From a checkpoint of a small transformer trained on Wikipedia.
Architecture: LayerNorm before each block, no biases in attention or MLP, tied embeddings.
Each number is 50 + 10 x the weight over the matrix's rms, rounded and kept within 0 to 99. Layers, rows and columns count from 0.

# v: layer 4 attention value, 768x768, rms 0.0232, rows 595-605, columns 576-639
# o: layer 4 attention output (transposed), 768x768, rms 0.0289, rows 595-604, columns 576-639
v595:48 46 46 63 43 57 41 81 56 63 43 48 52 46 49 57 57 60 60 44 48 35 47 51 40 66 26 52 44 64 51 49 45 46 52 39 55 52 42 53 50 47 63 51 21 35 26 24 52 38 37 42 54 67 66 37 36 38 50 65 44 42 34 38
o595:34 53 40 60 58 62 55 22 34 69 50 60 48 49 57 52 42 53 56 56 50 40 69 49 57 54 51 57 39 62 47 68 40 65 59 57 42 62 49 49 46 77 42 37 35 44 46 32 49 53 68 52 37 62 46 35 56 35 48 50 50 46 64 50
v596:55 59 32 37 33 45 32 49 43 55 57 44 58 60 51 49 44 51 47 61 60 55 58 36 49 51 35 57 50 49 46 37 71 37 55 40 54 39 59 66 47 51 50 61 54 46 30 44 57 55 45 65 51 55 63 39 50 64 54 53 55 27 58 45
o596:65 49 51 65 41 55 47 46 57 67 51 46 31 49 53 53 30 71 34 62 75 37 50 62 35 52 40 47 54 27 50 61 50 49 47 62 33 56 30 51 58 36 47 56 59 53 66 59 69 59 59 59 56 40 48 48 27 41 55 43 59 54 54 30
v597:52 63 54 43 46 56 65 44 57 33 51 53 48 42 43 47 44 52 41 47 34 50 45 56 60 38 48 52 44 47 56 26 45 39 37 27 71 62 46 44 47 70 34 63 51 52 48 60 39 42 54 52 62 57 56 56 53 58 55 44 44 49 56 45
o597:61 48 47 50 53 63 47 68 74 52 39 62 59 63 34 50 56 45 43 45 46 48 38 55 46 38 51 40 43 44 46 34 37 47 66 48 58 45 55 61 46 66 47 44 48 46 36 51 67 48 50 48 46 23 45 45 57 40 48 36 47 50 43 45
v598:54 44 52 53 39 57 53 51 55 33 61 71 52 63 37 44 68 49 37 50 43 50 42 45 50 37 46 48 31 55 38 63 55 45 55 52 54 32 52 52 42 53 49 56 57 51 43 63 46 37 39 37 59 47 41 46 56 65 35 38 50 60 46 41
o598:34 66 58 47 52 47 54 41 51 30 54 60 45 56 22 46 56 53 45 50 67 32 37 70 62 46 18 45 58 54 67 48 43 59 75 58 47 45 59 65 51 57 59 56 47 51 42 48 42 35 48 60 46 62 49 49 48 69 48 44 36 49 46 44
v599:52 59 41 48 45 35 30 54 51 36 56 36 40 32 58 62 39 76 53 64 33 47 52 20 46 60 52 41 67 59 58 39 44 42 52 68 56 56 71 45 52 53 52 49 34 39 47 55 45 61 58 53 45 63 38 48 24 56 52 51 50 33 46 60
o599:55 52 61 28 71 54 28 37 49 76 34 32 52 55 34 66 61 58 41 43 64 52 57 47 48 62 51 51 52 44 61 42 54 61 32 48 59 74 56 46 44 36 40 27 55 37 57 64 63 53 54 36 48 55 36 44 34 55 63 43 44 28 39 43
v600:59 60 54 31 78 60 50 52 37 59 58 50 64 56 43 61 44 62 36 54 56 42 52 42 60 47 58 43 68 48 46 55 44 58 46 30 37 44 49 56 48 58 55 26 54 54 57 28 51 54 48 24 26 50 36 34 46 51 43 34 53 49 31 38
o600:38 44 46 42 42 43 41 43 45 48 41 40 48 43 59 52 56 65 34 30 68 57 50 51 50 55 50 57 47 61 53 54 43 33 52 33 39 51 40 41 53 66 56 50 35 49 57 37 58 52 48 47 47 37 42 30 41 53 61 37 45 49 43 76
v601:43 50 49 64 46 47 24 53 55 72 59 46 29 46 42 52 49 53 42 64 45 62 56 31 35 45 29 60 76 52 52 69 40 55 53 46 52 58 52 59 54 52 49 57 53 26 62 43 51 46 46 29 48 29 44 48 52 42 37 56 45 66 46 58
o601:54 54 61 56 47 59 46 61 50 35 48 40 41 51 44 50 39 62 49 46 52 50 57 63 41 66 64 70 46 75 44 54 60 53 47 51 62 33 33 58 56 40 37 50 51 50 56 38 35 51 46 53 65 36 43 48 45 57 58 46 59 48 65 53
v602:71 63 56 41 64 66 49 40 52 44 45 56 41 37 54 55 44 50 47 39 55 46 48 47 48 28 70 52 43 37 62 49 59 41 37 42 54 50 53 45 60 41 63 47 42 40 51 53 62 55 34 49 44 53 65 55 20 48 53 45 60 53 59 55
o602:29 56 40 49 45 42 44 51 59 61 44 71 36 58 48 38 53 49 36 57 71 59 54 32 63 59 69 61 73 32 63 43 38 52 57 43 62 32 59 44 50 63 43 44 56 32 47 51 47 63 60 57 52 48 73 43 57 52 73 46 61 57 59 59
v603:43 59 41 62 48 60 49 51 40 66 46 31 60 52 62 47 64 59 59 42 57 33 40 31 38 58 56 42 32 52 62 67 28 60 49 50 59 34 44 51 52 53 41 30 50 44 38 48 62 53 57 56 56 54 55 52 70 39 45 53 35 53 37 63
o603:44 62 43 41 77 50 59 36 54 40 56 47 52 34 64 37 53 50 68 39 42 44 37 45 51 57 54 54 45 45 53 57 44 61 49 55 64 65 44 38 58 59 58 39 49 54 62 57 52 44 38 43 35 36 68 46 38 67 50 57 40 54 43 70
v604:45 61 56 62 58 46 52 61 58 47 33 29 57 34 54 44 46 49 45 52 65 35 35 45 54 56 53 66 42 50 56 55 52 57 28 50 52 46 58 50 49 51 54 52 73 59 67 34 56 59 64 37 44 46 54 22 58 59 61 44 61 61 58 50
o604:56 35 33 53 55 57 68 65 52 34 43 37 52 44 63 48 59 63 38 53 49 57 64 60 54 54 45 51 46 46 43 37 36 38 63 33 43 42 56 35 42 76 46 35 52 58 67 45 53 43 44 25 53 55 46 56 41 63 58 47 73 46 49 38
v605:42 63 39 67 63 33 46 40 54 43 58 59 54 52 56 45 45 44 50 46 64 48 35 53 51 49 27 38 48 59 59 62 29 63 53 28 39 53 38 62 42 53 60 65 60 42 41 64 61 54 40 67 44 38 61 36 42 57 57 39 65 56 36 56